Weights of a small transformer language model: normalized queries and keys, 507M tokens.
Each number is 500 + 40 x the weight over its row's rms, rounded and kept within 0 to 999. Layers, rows and columns count from 0. Numbers have three digits each. The size before them is the row's rms in percent of the matrix's.

# layer 5 attention value, 512x256, rms 0.099, rows 304-319, columns 0-255
090:441540553518494492502487535553475463480494492494494529528425487426494508492530459406484490445499474474468551483515542515503480551504445474564499591509608479490476473507528442439500467498505499444510508517466488566587485483559534503506541474535492524447403468514416474503571523528579463488547477426502483486510481492489553529540498459544590513505469496554479435434495466520478525457522554520459490544479449540461535536572447567503569547533487494491497472534568468449471550583439574458562500487492436483443520531448562487540521502541519503492464487483520446516506495459458536503560482419556436509486431445476563561491419573521466480462432463503514519531532508486566449516507496565523490505466484485512491494524587484448508434476485580497538481547514553421492502530499485
083:520478485516569507458514567470477501509488494572441452493498466452565541550455473440544514475453496522553463470430516467544525471565443495358485516509450512481497515534499434581512528493477523511511490531485477519616499502535509534477420497473531490584494495477516599494517491453478487505481508535531451515436483545531504540500445522541483558526539545522404519489547445602493474453487420487522475561479559486557553525562493563432448458444494410478492559448547528493504520525543492578496447555490475535464508473487492360493483446510479467487494544508492455477486462445488457493529495431562486470579570488483402555478526502494511491498482520466554577508494515466523550525511542467470528530495489477491551542514540495493492521492531505514537524405514466499524497529506526
090:559539482513490494473446506477514556588544505452424504509484507465486484487451458493476520641429539527446568550465497512438549556501503508483575423517460437448465477511506476511548530495459530571485480502496407467520472499447559575540466434447530471629443459515486506482455421503502512569490516547540554544559522547494519470453543553516543449450499542525561532493470567489496434479532568507468471487508499579534508487468541471497445493551488494484528485491521564450447413514494489532486488534441492447474427489537507485500459449429498543508432530465472481493556458533574535449498534540555469511461543475460538493519476481478521451477546491572493474537455532532476459460498538469548448448500544456500475514509531441448569519519460520545504485518493544489490542537486464
092:539478549576593574539518442434544512527427465534570488485516448583448377487518508488490481463522477534503517446493505473509474456492507560436500549485444515459486507454509516542519528509560508468491464520516581518568505433515454513494425465445458549482588508480502422527505516424512487489515490553526516524412469496537460515541434451500456546512523487508508514533559463481524509447496479445527521514500528553445562471580472562521521427484484583450428578510516503540487520464552475490534530519532472542515502481514502469517512446483505407528495503460450530524557486489483484504578484470534477530467514454478545601470413456501499472483504471512527503480503512513494514463508519545413545523531451472434518524519494468551476451369572497451489518536523520476549560513486536
089:505486498498454471550548432485546536500505589469516562410470466518473467458543553514567475459460410593515518473476538455485532522471457543517546515479494545435492442421502500486496590476529470495532445450489522513508514491510453536544509498451565540490466514532590434446483528451539483463535493469487462543549488527503557473602545522499523508501523500517505481499483470501508477532514506547520429493479591484497499555480532485543489545534522464363491478476542496475502550561508481484598513471552431511556525454477530487514519442542457470535469522495447563508506461547531464604510494518441440466419559521441512503409488507532456542538526522492504486487520499443459468487423504542504518544524476431591472503461516544445439481490465485440423508510481541468502502515474559
097:522528501527539518570509467518530515443487596488466537536463501466538539562484505476515488388468531475483502593453513492453580501521551510498511493472508508529489490506494522506532524502500525495545527507429382432499560557503485528507454521462482476471520532458437523478475478508521517510506520434517454530582483545512524526524490573462508468425574484449514473493490614448519463567645495475471507463470452530535493434443483486478474449557400537528480470506468515548536565522431469491501526429536499497510564515516502536472537462530498554451535493569534465492478513448511555440499476560477432516510455489464496548447525504539446434528449454489400497483465531520551505487481526507550448464519532520526530498565557494513512499466450513492502514422503492391489590482503493
087:492463434546488472545478623470508478534415429373504529520527504530522510524522495506490513428515540432406459561446498533434467495460506456527469412500514479560492471505503478482509540483510518541521491535481531513516510493508549500475547490488522515514519521423505435477556544513474492449417541533510513533515518506542553517516572481428461562427477506478462495516545537493519504493484507471465533455484496492536479441423417494519419513454549451524570486432471443473477559550462540530484548495519516532564515486563537545553562515578518525583533488537518457448495519485528473469453527559465544505416498537509548559488528502469535483482505452454530437497507392550498483425499567498497503563550486564496486470474482481463516513512457543507559596506472499436490511535547465
090:520527479516497436550531505484607498426547609533559478428537519560523502553601506601478506435565507503605540569491509496550474502502490482478539496475526530457491546466496525486477498454510425530534471472559510474545571505497464496481505576487563526521559506518578563438463483493563475430514501465492528510474500488561526436516478454519537543469531513576465463482439554500506478515507464544474471470492529426502472523549435476505492461501492534480500508491505547542489524559446461439518485527481557438569494447430422488535488421491424486423510507568568528503486504553503502519457524471532504525473476456541449418499538505456491467567570486455450568514554440466484491444539472446528549455468523448489492476451489502476455491463492542537532471493508528489440515516503510
086:510495442542563500552556414488532484462567490476578485484493517455466460487527547494452487514449498512507463504555498468456458532448558437489547482491502486487461522504485502479567447520512459495516487476508456509561541528516470428460574476444525508476497512571547507492494468537538532525516493499464459493469540489505505516551487446503554452458474476546518458510444481499465461530473648577498494438528480551536466500482528464502534513458513496448525468469554580467506380462515537478521484436481490552521456505430455455438480547459530504528463528546480493457423531541510588512557543540575492534513544486543454451475477453444413532390456611487453474521542510499438525469529529496473472523443489570478463495537537502512538481549537482532537512426504569527505448507487586
092:464489535491433504545419514515473485510470502490502576549504526490514488446517485528429563560546513536508532455397457534537530487410484579538517550548499493573485544412513504465510474460412430500471523484520480524479512484504493499536498534487460445529478524528552484489492513520515512478469493537477572462517486510568495427538471492475517517467536509555391518486520470502498484502501532558497441504461540479559524474541468474524500473443481492481479516434481535540480450512576456516422509409530564571539529432436512558592519493435448530486466509518482454617475510500459466508531528450547468509499522485523519524523446435501579458534527561468508512464490484418607495494609549549547520551483480531437432485490457472471429509456489483524518481551492501453512464555492497
106:510496514537445485542491481532504516436467511541522618584480546469485515555449471534469481521455499497516461467494513523481470533451453429552493503482464502483486523440453536562546562500557483496500517468510539487446484486556476504551543474511544534440451500458484464513492548538523458445532424471515486450463522483507476450485528505406470468518441472465579520502474590511595536600487440485540578502472494473583532487478433463457494515502467511538529531477502482576479501496481517462509500451469459530451562517551526519483519601515521504558524459486555456470443495419569531520502537479452498497540465450426514466489524565552449402564467533455528494481599415543537566527534444464548451553483469501533481515480484528473479491469490413486554480591480496507480502487500482
081:483491477439486534500516570552496512557486478548467546507460563509473437464497520499456458570472468545505488429508575532440490522486469543506496529497507485514468490493469498536443458475490482482453527559472443450521516484495470483560573538496497522455449539481456456531477499414437515541441507517527485575471554440464566605451540510467528503587491478470489492503561475583561468579449497511577519476510563542440582546464504558513460513511503564548381516488429490425507508545498493509486520429487534558480440502490510508485533508488547455502498584527489468464526529464545534513456543529500517461487472537522488536550515518563437521415579493515481439436452446475516502498557501487496555549501417485562516464494517515466429396525456486522518492475454538497519504472562476
097:486477506473457519510453566520516530534428512508509558503419514565522410572476483523522507434499495513521484541573515558503508476444497524536432496517516552511466492422588472474544449488585500468540501515528490500502498486527564508545504496536534497474506552476478494535473489475576503479504463466392511480474541466476510480492434428500391502539477474586467498524504469502581500455538497550455552493545493503530442569534497572528527480474455522479509486532480456465557551469510584465485500514490502496573549510409486524485471450499539426523540410456451514532497511488554461419482413532472532473453448535476595493515575549454535505549454441531597508523529499517546574507496488473502456467547517481436451465525469470515506494537394471485464495471548478479531477445489497
088:469490505512420492569507564458499418460549494499543428408531427399437457512589466497410489524524588526582462489451499484516501534575591485502508574500534529448473525406505506539464507492633490485487552525467507536538485433498527569522507504499449494512549547503590539446559497446516579530550461473509485441552454449482478533493546545524432492547544524491449491473462528506510486506540525506541497524468505559537527447492493409470461521476550514471481523454517436478470456483479528487544497520549498450554471467549508447505447471490484601486489528517504514554517500484506471507503449551606467493478440460489486493417517511432501458478492508564481482477499493507551562502557504481570498487558511478503486526506506485455527519512482557470487542481538477508519498510455487
099:528511549504427571537508551564498520507511531471474520412552499491478482535447522458520523476444502515461541463503486506493456460445504492441507475480506480487460603524496462567517469568516479577483441486487480563583574480451485485437506487516546548478547503563561493465480506492517550495490457503469492519520440457514481568510552497602499529468512507490487499446456496530459475567577468449461538525464483481568543493488474440450536503486499517524480465394511495497577477514451512577558494451507465499513533446533548478422476538509600459498464499549540404522485459442588479455524510491427485429520469491469465498512487473530529532450527514483573447511435531588477427532473565462575463500460499471449461475512534531523489452487494457463542504490479551596513452529462518
094:484519480485546510514503538522409536525512455419478410490449578578495504512465450558531439439486436481527474473560537490512546494534426472481455469485473486499505459513540499461485472491591462473495484473477503545505508464574451516472476570569569563495534595459529528462519587511493497476483616478492505539550509447442546481545496461451556498536513528600472481498550543499512570477524511555542501496466528503445546553489477552534550540474499508470531522544485503490519478482491553520461496476481469455463477564448580553544481491563521462525475457455523485461523510529540459415560480438534472430517542552496463578550476522457440515473496505501430461476434539465451534504455501535480522456563490533453441471444535467503488509424456512483434512447482586499514486474481493
# layer 5 attention output (transposed), 512x256, rms 0.0856, rows 304-319, columns 0-255
096:564520430444491471493481524485582546468506482515486486518516480554516526518492557534474468552560495541514425506556459437499488497503522504532543464514466504479476481548516487475453534490551477591529454466490515445423508513480512466520535510540491479533569556473569539500533499533425483511493522564405533479518502542551479480488489493420392499546509534486543572558484531474487465528492512490550515434515558497555498536449491453482478491514532529515503596412467473471513521430469445564530508598515511478544509497571494500493492528411547510498517515497472579436482539480490515483430577499465492534464541482476437469516444498478514450521528574475468497421487533585416454456538518453462463412486521469486528509462460497622513509497459416485506489467448424555518504534477515
086:416536458517451467517471445530480482476528475521486562458485501494475476489530534592533467489551533547468550545537498512462498481419496493572482450521486511573506473465547498583528522512490515448517544435524491516363480539477448482497582463492507468585528472528512461480489505543535485457487481500536480498539492452474486435478508469562482446523500520450569543502469576456520500542557572479527458469462448472454459443526483428561535527535435526469536478513433461458504543446491556525398501523485483466471490526436457553468472535561428536515490468504525477514524535505518507521526495546406462563497524533543525492479514486523505472440526515538560483522495460524504473426529475637568548517515458516525493427543492534504486530527520584443507447519487596476504495430545463
097:444527538503434549449522477472499423510453494515577501506510487568482569470554513547500576464468468468543471490548454438528531473494465532441449503470490581532476487464442468529433429493475511478555531555522576520507498511526452416462486543526510550424523558543469465549469584464551544499479515556410438480448533480432474444458565474533500544517514545575517493550476474566516516547449466492566528507446576416522510492505501520537486543514488479440487501470521467524526521529489492517517490460567495486480558489481483532520580516530500476503454438547542473547433546459443449533499410476527504494578454461525516541495457507572448481515438537417510573458574505507528529521504456485480558547464486497538497525527454549489442453493530431511469479485547498515525476455464467
093:451513462505480475472429496529431519454540528486467524529502536457492593518450493541523470496518540504477512541519462521491508508501499438551438465480476452573484499498539472484455498504506490510474555487511457542448511491478512481456539502552475453556492514571531631518507422547470469451478491445552494470508468504487509459497503544494571438584542507470536501513424607494480471542502508494487478459507503497482457603495485483482457547481461440545522469557499449466466474496533513539470467551450461453544504536501435544409529560537553576503552543457536454545512541503523613474473562467446435484519444490570414433517549525496466511492463567534492461462560516505511476495475510468525444479553533555492505451439507559504520556595477570514473504470489512481466393494551515
088:494543465464525519440478561499430495445458505503483470533463567507519499502481526445447477565478533434548458505474505454510427517462507491542449475493420480560463529562539406440476550602479472523453508538490485490509534536464578440486457437556500520484454505486507592534545507553506535548467494559461523502420554463566398528433494516508488470501489457510535503500444481535497502450485462521541536499485433564495517478506465532519515501486459433516487456519440518465491422462521491497487552606418544517482499561519506500509531503456563515453525431494523471514476525484520510489458555445474504428559488522557477501560577486446474453495476547501494551474477536513490465541557457485505538468473493586452541463515469481563589559496515513517614579545500495475511451507524486
096:525521455520487517411484518454457545553509393467475490517482509511498473480582524519509514551540463483482426450514476500484430482529491518469532473496545487486522473518443511480432501523513500469479451552557573496554424505459497539517568440516436521510448540558542490545484570514491485489504511580455516440491549505420468498472511491539529474512494472594477488506465505508543559503370514540500475572566610495472560543489489420504538581490505520497509481493488498475521443482575529520510514562513532496509468470497444474547461554525562468545477501492489487468497525542428455526477471420610481493475485488493532479511466457459522497573437568561532536509579460500512511480463510473409606503439489476484480541529498497496480431446525446475449509493541492575497463553499455
091:585464586433569474503505482500581572500544516610535490550522443482464474458475531456503511554467454477554543443538526480515480473544559540482490591532531541397511546535488520440583490483523506442507495457536525466515527500482496455538546486532472441478530425517512494519474479496460527596557456465487446455571451485515502499514460526493514462518514485554509430456460501489499524425556488515482449531495541494483530524577537504526512420515512512493416538562516541515476421487556476497518478460536528402503455491481517472504480556485501475454435513464541534479421450576494524586474470469487456488532502528457526495466446480439464467542513593478481603508487503442477519487543459458484521479432509486510512567506500462496541480531495551491448481445519520572472488478443529
089:510484495474510597511506516439414433498472458473395509468422486424494477462451510466575484563504416475456438458509482516455475494497485510509476489499427487538486493434507507510540512542501490498495524556518542531465510509504540520501469423491498530506447536540457550546560481514490447557538510530442489448500517482456461544542545543423493447517509481469577494508541438534521562467494475492497516547567409519481530453487538557515477483501458491531516438476424502460498466494476464470467520552470497523425517533490572468470520527437602425524532502478512491509532514491540530548483551555478515483554530606454586583495505481512465525453495448535533455542446532437530492600511527576446515469474462548491503453584491458503551564512516469537524547551553476510555460474514469
089:450517544507450537411445516485466481517473577455475501450477500557473505515458475502533512458452458439468514511443522519525490476542423481538407536478448519477450453462516433507430484460424581531468473543515498511497444526457547592500461551512525555574468484465516457535531498531456484476529518463464505477461483531503497484451471543431437503549516474533529564539508535553475548516556381501501514524457473553513555513540536469540464483454504484498498552520476442538498569549486478439505484506529544444515558466583538503561538444454495415546511462478513511573556480480526431455506564451513548507569520456480633536514506519489504508543443447510447563467435544498507436510511497506515569558519519450522512499539487524515512506492497496497512462545536454476555576467529446
092:475509468458525495498586483469498494522442574543548486450580462556444464557408570470558508476471505498455428493543525475489481521554533456524444411482494456493488496510514481513491521489558479508480474510531484507495494585489461478555472499500563544503557512509418560541477483445508488495533500469482431489536512498445547536509518526497518482557484456472544484472487536482510483449512530514484465483515431532394476509548502543480500435437458504544534515544514459501490502452502479539558472489418423538546510567500513425510501539580537519544494518481555516476549486490534500575507500566466521473471422588450570467465526535517485568406502430502528486573503477502415512562461486476459487449443439450542549553528519531496503549498483494517566558459577386525524456488483480
102:610500510472586494485526502475552510549535437506511432489523447494529431445546488478470492520541480512531559439521505474459502464556532522472530453563568479507464446530526456423520476448532494507471433484480482493563494485459491522510469506481425440539519536437474512481535543519494485506462526471496539569520450537525503445448470471508500519449617495496412476468500445439519501460487514553455427580543494530464486539556477579495470507451511465535508476536528559505563447546503524596527442531572546498509523494456509523573484502502564533464451535517490499485471507542455491521489458512563493478465515558532513500487487471407510561522563510539476502514420502498469417486474578531481522436459394535518536571398504471537526454460432520552463514475498545518511518504458534
086:497468541493469431500527463534551520444477504411504487538480412561501500450458504490440556455535503458462505527496476486527481499541453461555469544473564488483546530545567470486558532495522544454501452477559490552499438443495507503498531480501505444562476498494522540467510486596444497500513471529495542509511442524587464427534445548488422492444529476533476512429490494489510467434532489528472507511521449503586448534500481488506507569534524426435553488506525595560465518429522539535538431535509430486507608527536493551512517551506444548461526456537518549508474571551477441448485436482537535514504485482526510468458524458418605513563456478527512507495498576552518493499454481497508438501492574513454533530469544512495520513489572457461501429490511434420528549471474544
095:524487487502523438515551513524522487437499468522521510510616530453477535499475508456485463562553481507511522526439466495478506557484489467487512519561560414476508516578487489494502515443519405487469493462439534501492552490503481453506535497485487484473516461535575549516583464481451469516527497515561548471563476494470502602499455641513560522502517497401536435463475465515481482491448465463533444514514531518466564502483455493408490436529512451549408429460532560527453473436513442498520442559453497467482450516526474521464556475431456495502429568496523553446498510494482524571467568474546499547545471521506459538492477466525477524488555505539515453499519498486500446473543573535497457454505569496529531560373506471457513506511459541492514531546485532502516543575532492
085:449531520524575494442547459491477539507445554492443573498536543536564498504480542542612460487506403495475535423492475513484496394494411527513529482445473508480441553519539546525503553543395478553470493501576508496486500563468496497502564516514531496508439472514440498501508516476553463468468514474511529603475563497460531473561461483497529534423511511526554425520438488498502548470491469396470488498543535508398531473474493557527538496518506513456476512480496517497516554501599547491453531484439488503422482540466493524480549526573515480496426471517497509445541460432517471520482513486479517530537517457473473521565439535551527493477484525463484483517512525510509484482579499504495547509456434516467458450482520435535519586514455483545530561465482518516477457494606415
096:448538495479525393494489444417533442517490467530519437553517492536527475468544491593521476536531527524507507503520606544555475484541492481586451495480545537533501388501535479498518554395509552423526504509580511485456456469559532540515507494473427560533447509484461451548518540513500485466621483465531487507473528557512469503486419527474525493463528498504495550475497531449522496466456489486544439475470549520416482481536522488537453506447508505513494508583459481509488516519550553533402446476468564478450550480482497496519504451511457525495499462481508528455455533504452450507531521526551512561511528452594579513507511491445514481465497494514457506500504480443527522494542447492430487517490483485530620559515488496485489574483429543465445464428530505462497514513580435
096:451562574452482464450498476542486512452508544512559496560468486493504538512513468456379494525538513499505506618513499529453481550454542491530495548527498532463544503494484491540583541512485544517542476554414488531492531481452599493522518493522521495500483456499533491523485502454432528530531451521497526448469440514564459565504445591457495486456466518407541524569478457542464453481474480504499515440549416494517547476499524438426496468553513436507534471474468532417436484504583472452525519515581522462497524440572498502482494487402447502465527500465526552513518526483522477494433533471416514498495551510474513461506553533486593451512528541525527431493535456567542510462547491523494499511479556446511523493510426530540488502579483542452537490551468483474424528458428508
# layer 5 attention query, 512x256, rms 0.0937, rows 320-331, columns 0-255
072:545521486554508546476551424528488466614495521545416573509525560518435473463480427489527530497531526581533517513514497517411549480475496507504510555472433450450513511455452613450451489464560470443451466493477506492552459507481513489583511497498464488520550460522523534409502476511532463564553537486523524529466521483507566546547486443452512582575521489464463464490465443486499519520591492462440471490592580510458480514527495504477552524478478456538485425461512526401478504455501422482460474540452457498521452402467503476441506440517520420501479522534479489495562447526572509512535472522525564510451472439467523526493513462524476478516491513510512532524587482494538548521491577484581474464486499536535493521499513447507472459521480433537502515493521511521533522572469484
096:525509496467466495523452570520567440461524490529494487507536496521489471509522482539519543522492456452483512480492450441555501558545450505426502496556515514579465459516512448523513559514563494495457527548529565539524517488494562476453524480519506480484576548431420477476456477519485491508540494451485487487528576548445410485524474550480488446439530507505473523457534464418528494437472507464462591497490537459567575497463623507479459532510532513486404451562548591527495510499563580551522459554508517482538476511545443504438474511451491496461525581456538501499556561514497455548563476486455531551490435487487539556445529471493523483498562423457480494487464496524491454481510523500469429516505482494518475563478438572410501510521513515474551418523552411461471541521494516
081:535470480593416453498507483522552526526574479539492509491505470482517539428548518486537451442495476505520487540503477524462435517521568533507473544572502479498537486463519508501518534533541512525503526495518549444467533457461550494531531490494482505514444473526488499473515557544431535452471503418554503435585464484551454537532520476493434443510479562568485497484499552514485534514569532474470482463482459482436466491521413442497549487524508512470484537517467522519368460514451450513439555495503485526486455449548506461552512523482606492515469513482498607569484375506496461523508462557486509575461544485527492470551567549556571549558487430459506470453477493501447551492460534475505597471517509552426482520510545520477502444513483467558457549504518541530574551497449471
092:525528513506490475534514466544461480479501543508543449547480501511483482509516494489486489498542459539519500516569499481561542452434530532517511501522473523512504459557462540493585547450523474497547506499454562517529549446523556510419523611575499479424531461476429435495543477497454498464528463455556546470451459453553542493500530529431548453572501544365569436481491523455457468556575531510479577491493533498460510501556463498588467409518430473533465468487481496473513440544516461473456520454501481513519489491525519448465514479496453465529496445488467534467434429484538498507468476485496480503440454475468486518491542528476472430456541487472447597456494582519469590545471465473504526491507566482464495517474529575520521549457535569554493531408520562516492480589498505
076:390454443491521461415458447471486488472461528471519513451537489437515542529531483524481497546436471482474492533478478530504454415505548477512446524509532473535504469549521402544489502588457521463627497470488509483493532583472497446552478433543485547500467517379507557540486493511527572479527524507546540467567529476460511500521474505555433535505460413503459484497515566477511451502480498440521480522467482536551546523505498547524470562479485521529475560449541453564543495533514520551505521530427449492513518507494457478576496576523518559488539569555455553504485472545516496534544477509533530458502480527480515475554443470473520553488477464573462455421472498558499484493549477536483493534408497457530484373457482425550489579525488470466479501529560517498501486531505475
086:507485563486433439543516548458464522525510458534564453472472520564469520515530550440562444447523481521493534458438476568456472526564492509503571508507551603485535471442470470465571508559457479498508556508474499501504427466437485540483517535568584527520469492536469494564522456464532509501444484507563489593539522567490463506513535512536510446523572537512523489561519490513506524574466408505491505517467456492482474472477471539571605520477524509479596545499510426415507486538531494463363541527567477520525518499542532524565525487456517484498461474435439499467458557484476504491522554503497450512493481476510523413518461528422476505515446473429466484453482566448447562441503503529445494444479451472440515523489498476461496495553509498471490509460441494518516488510490447
095:529536461563542486557552539502464563509544524470558512489501470519476521521461552437550467506543499534505484495493496551533495449541507410459456548452538504543501544513511487502434531467491516504507486534445444529460472477425460548514549434543529522549474478502574457524562493485379467492510520518449496529500438552518536489474497475496579500514397501484452554471539541527438507520559438495480430492493565509480455505569453538564493537527554501525459507536535532518473514462443481511449493482451553499553494531532524403492493520475509501531475543554491605447530505543568507554509493477505509443432459506519489441485469536491535472490511487482467539433497486438425376499436528536483448531546454452434484555470518432456484524572413533493514489497522452581479502557467516
089:535493489536514431537479516532570440482514515507519581583505514485482556498458482529479461546492504511527484423516496466513431490542512431490535528550528509481443490492432549481534574464515471417526422575487473405486525497501476505484462491503584499493476465536496468475455555561530363553575556519476534510546490527504381560529456525473578494490537519492508611569508450483498435486515427528469462504501443478502484527454457564510491453472523500520510431505494517474492514425510532525479499482503517457532505507477555523438479450515449471586491463429451461574450483513531504539562489532436440595443493483507430452463550505486523516518526461484488499498590482473504522568451442542522505477438496526502503509545489542535512523468529505481527494450493503476508571446514526
093:530533548419562452518535477462517537476452485530505492493476553491490528511467456487439509496467499495473494412555434455487503540470488484519544508519511479471464493496503449541422485548492547516483430547533537514533469486481538505447530475570576526501513528468439526514521419554512474546558548476440520541473546530458473537496507538579515479549485510532485476538496414541571556524481406456482566500527511485509507469525569533530463524445484565485505519563540518527516512564396438523503462552545502522490427479538381586497569594501479570489472439478541433447515535492533528439468464554472481480484496464436450532502416524412510489586461453497493477479451502518505540583502502546471497521438538480450472495499514418474473502515569526498473510539475464508523518453544506
082:526498479474536531557510508483540480462500512563529456483521573554529538476479451463446499420479450553505522537507514485554468533503612548506528530531396494481514515516530572439535478538429498558393462575496508481508495530504525512455528552456513497455452504531541526492577534492641512495468480437443489429525506544506411520467433469451502430560506496478481491490419475509526545556535467496518531495617468522499507485517487485446478466469516417459477473469461508416410504514443472494488545494469512558521495511522482548468521481569487455506486457540494506549509450439433554483516511455449526529570402522526453533462567533469477523489528520455521540544492449536510456426552548550479513534523528495516565439495469477504514474481521494562506503513458483464496499530514548
087:506486526500508567563493520476636506457502547488468513497460531497487480507517560478457480488466523505512500488593436474468536402427404450532550490538497462511464472496496523466472522489503482481511571497497561421545499453510499523492586582496497527416450529516477435481444555434497490511481503579533485505461513435493462451478439558507533532494455612519515464538534485516519443508472495481478543539542536523486575547531492540568514470465547486464486434519572420537483523505501556496505553494550493426481475536494510538558491502479459465423491533479501521495512572462465560487516479473412509473514522561462465480502485485471552502540491515493515510570534561586471559563460452544491492499482490439489479462582465486528517509476515560464566503393554536483453478553481515
100:460477501555450518486534520536453561478410522438487549493522485449531587509467500548531451490457552585493486451524568532479510470486524490511475489462596534524482489542514504448522519532487459563485491469474478561525441474478450548540494467473583611543539454504531465455467472474481508566555506532455503560505407514535494547537511462461470501518494554523474493502497599480467541541556499463534455475456495567464446564472454505475541533512454456487480536461442491420446433469533532394572508517509447479487507511511523466488466474518486601496458534408503554432436478524498527471470531513512401510513499489514493526553504501495511476440545458526524453464473455452454523509531512545638506493526482502520468575524527478530497476533474578467466458481445523517507514529487457
# layer 5 attention key, 512x256, rms 0.0907, rows 320-330, columns 0-255
081:504549492483540503476428574565510518462489519495511491527513492481483556393495476447477487476489470512574533449490471476583518514553491522464496451476485546534495543517498549486484504499379485465499594539546509441512497518563582530479473474475446509505500529472534551450541432474479448430483504488472426494508484586496566431523435525607512469520513479532582495460421396527493562557505447522558564548539466493505500514511432449492509569460493472474478464507500541538564544512469404497482490466507497530508562503492529449533557531500569486492478514519489563486516458522473500512475482545473471530538490474499535459479402525578524497474524420503552518507566558524528420515493442441457450551486492471537456462484509543494516525504499487514486517468445503490601438466504552
093:527479429524500513474485392498359469539505463487479505503465501519530544523477517550443524559514535484506543441534563518549497455461514484484519576503483557471615510503488561498526493405528466493492502515521461518451524514464468425551508530554474434453522427440586500517486546481481482506470546512547451482516499471604496569572455499470526466467513512489493560534474508529516551513511588541483520454424510450486464519488535476484510481518556401525515544483519541515462470462458483480532512520465529433497553493449479492449511486468548554520508512486427458437595542560548509470495515512550527536469529544555482475506546534453542518473476588523471503532482476564509526540508440405502482474493460479453491496516480510541502528462452474466483406462518483510447427589457490
074:466488479541499432544494495497516526464490474480606460496522500542488528466449592499531473487530555520544451464418524558520470429496449512542518456507465510466564442477482472502557475470499464541473478489571489450493559474540497550511569431535484439537511517547477532512481550458469551531459523413601505486474415442514574485471455402507458457387580421536501526449516491456471546503569436487543473504524474428526511472492449535502598588500487523519534517451517545521528491488539457470454533509455537478498513476509601461489511495506531471464512479511470473554504514519512529571436508505526477549537569479449508468511467532484468496413529526478520517494523507525495463478536528469478495506551475428480455498507509458443556524540569570497458499540552509480421460553522459
092:459541450546458470519438490479599472460371489493451453478498476546526540503479507536473428467488435523465534512551480444487533503448488509537540496527480510505465567554540504479494558453491500493463446498561562436592523515526499532430470542553454553503443530497461529501522464470496481532542457488470555533529504486551456544447503530438511524541577546520537451478512472481558501513487513487470510536533449501528566469465530529465497521438465551468482493550525525554602487490505423489450501484474555553529555444507573470422502450434480528449439481537513460510524577530493507494517515546459464514472521451444436470436477489579550512478482458549494497483504580509453541423540540524502509508487470451586560477451537589477429524528560532519502552448504517442532510507548515
079:461472440483501448478551539420466513530461497460502551496475464475532583539572513425462556536466506545454575519511558561505539509554475465585494397475502482444519546492537448496508500534569570531541526433513505528544477542486490466560544456499512537513533505421483469507495459493473547453449511551518560555437499511507477476505492535506480509499442445476473512572467459474540526518504482495545443493399479488544512481505543584450539448577412544494521456542533408475589516474517518448469477451483438517566520502482507574531474478497436526454488508579498495528489564480484552533483521509518517424504556500443460509520463419459557502464505422496527443548525424542492525513498452476513507564527511505510494466403513439478504557450531523443534505520519536509495484499536476
086:541489576538542526523540498527454533471464447510561410530484477564596433490493482496472522444484487516436560478444403492527534486472548412545508510477563507510508466551519429567493481512483497529501520492503461540457556467489497486480535487510513465485438587525550537481540479510492517547490480518490531509476562463459525448522568448515505582462460537515442491433594588541434503517525468519440541504495539454494487460413470574526512462541503538469485588496522455464520459603546476540501519526507493528506517482464432404454502394512499440535526473575494494485519485564512547547445524442503460444482461428433511504513492485457441453506522514499509482497482445520497478498494485538512471435494506476462484551524473547546527503519509556537416524460562504526523542567498463
092:464517511480500502512547479423548545514556518566484471544517476451612538465520515443497466448498433471495510484557517467435459467420484386526473516518517497561538510516512532452554513521507458441466481475519507511510463429531506488470511421510507451526562505516494486521539437489555527449521527514410494465551502449574508559487529454508552518474525553567444519391614546503489525453475528478484505532521467535475414422527514487422498501523480518489500471470573524478464483488497450588472501502476542482527519448524492507534463507511501542517459466577489518454547449560501450513529420555574530442488516478486521566575553522509500530515484547504500405459467497495451553489473475476562513522506440585515573512535485491496433548460486552456479443460492485552505553490524488
087:548522491521523493590529421506450520404513564549453508558443493499518559451443471506515455535512560489500525466485535458493477419455520472466471524571530565475455534581465548466546456494499505516546394528529501489413530517507550537475477541466497477514445491469467529461540528512463479531463642497487502535486528523522536547526526564465550451483461577501542531458543529577495481482532474429510556497526485498418501458428560456516490486471524498470525457488511541513482518531479556456558502507456486523455440500459529498509431460475505527473530514530468475480509459461501529487541541545499496515441470519550508409467473449421450525508489567518512469525518462518417476573456519473473577518422524561547580562545550516498564533580512479519476473511466523534511517448505468
097:486515549579535536549552524494526542526477523461429529465450562541549515537513548499408480440555450445493446459541466418556537494459451458513493511537560537516505491536526536490466490509467514525585485503400480519484436506513530447421495519506519511560504468444598515505507533481517476575556528504457498539544514596514524504546539563519530406458499529494536584487472511484490479456549470535537516488478531501492531470408512539469503463510532524467454502449498463477487496502486430524495506581428450495491520492550473505492520467565536551514529475508473484508557431500498562414488493477502484429436506562557521460517554447432501493516518534499460515538451432534491518568453428445460445525506471490506469484573472411530504503493499494482554425573473408494495463517504466
083:517533531522501540528474527481435493548552467485565501509475549481416469458439473434467458496525502424502505526506494568565497487506500546458509548472463524544505516547543494518460500494520479514541502523425455512568503542480501445516460435468476549526496507601485469473522513494511510513453473481468457531390514463523513478568451552503561483546476495479589493506470502495473501499537448549503541505546446555534493503591462569436470537466479466574572435426429533512487471554533489451453543541496553478444437539458495500479501483569450411529399403537558481468413517483502468545501529502494507541464450469512516494502490523543466495534524557451456479467535494560494532506478566448482489429492548538494465415529598453480486517478481485482488492565470489472489447516408527
088:481543450526529501446554496527505566467454514536476553508447557537493532459465466520529455524476528472507505494420584428465527514476549466491390588464414471487470478441512521509571436409503509491487462511523528456435490473463519511459533500516482539494466513550484472550505493513557515492499479534539572426533540479495539509482544540531443512457467484476497564480494526495578489520538508578510476458442477526507428438527497506575524502451513514449449452447482547528507478545502499484614505537504467496494519452416522472412508502555417480496509542496546463524529515468535505483458632485541507417508489459564482560508497516442580513484557442539495468514474476493489473474475481535482498519535492486478539443537494547434462495543460551490480599534452539484512397520510471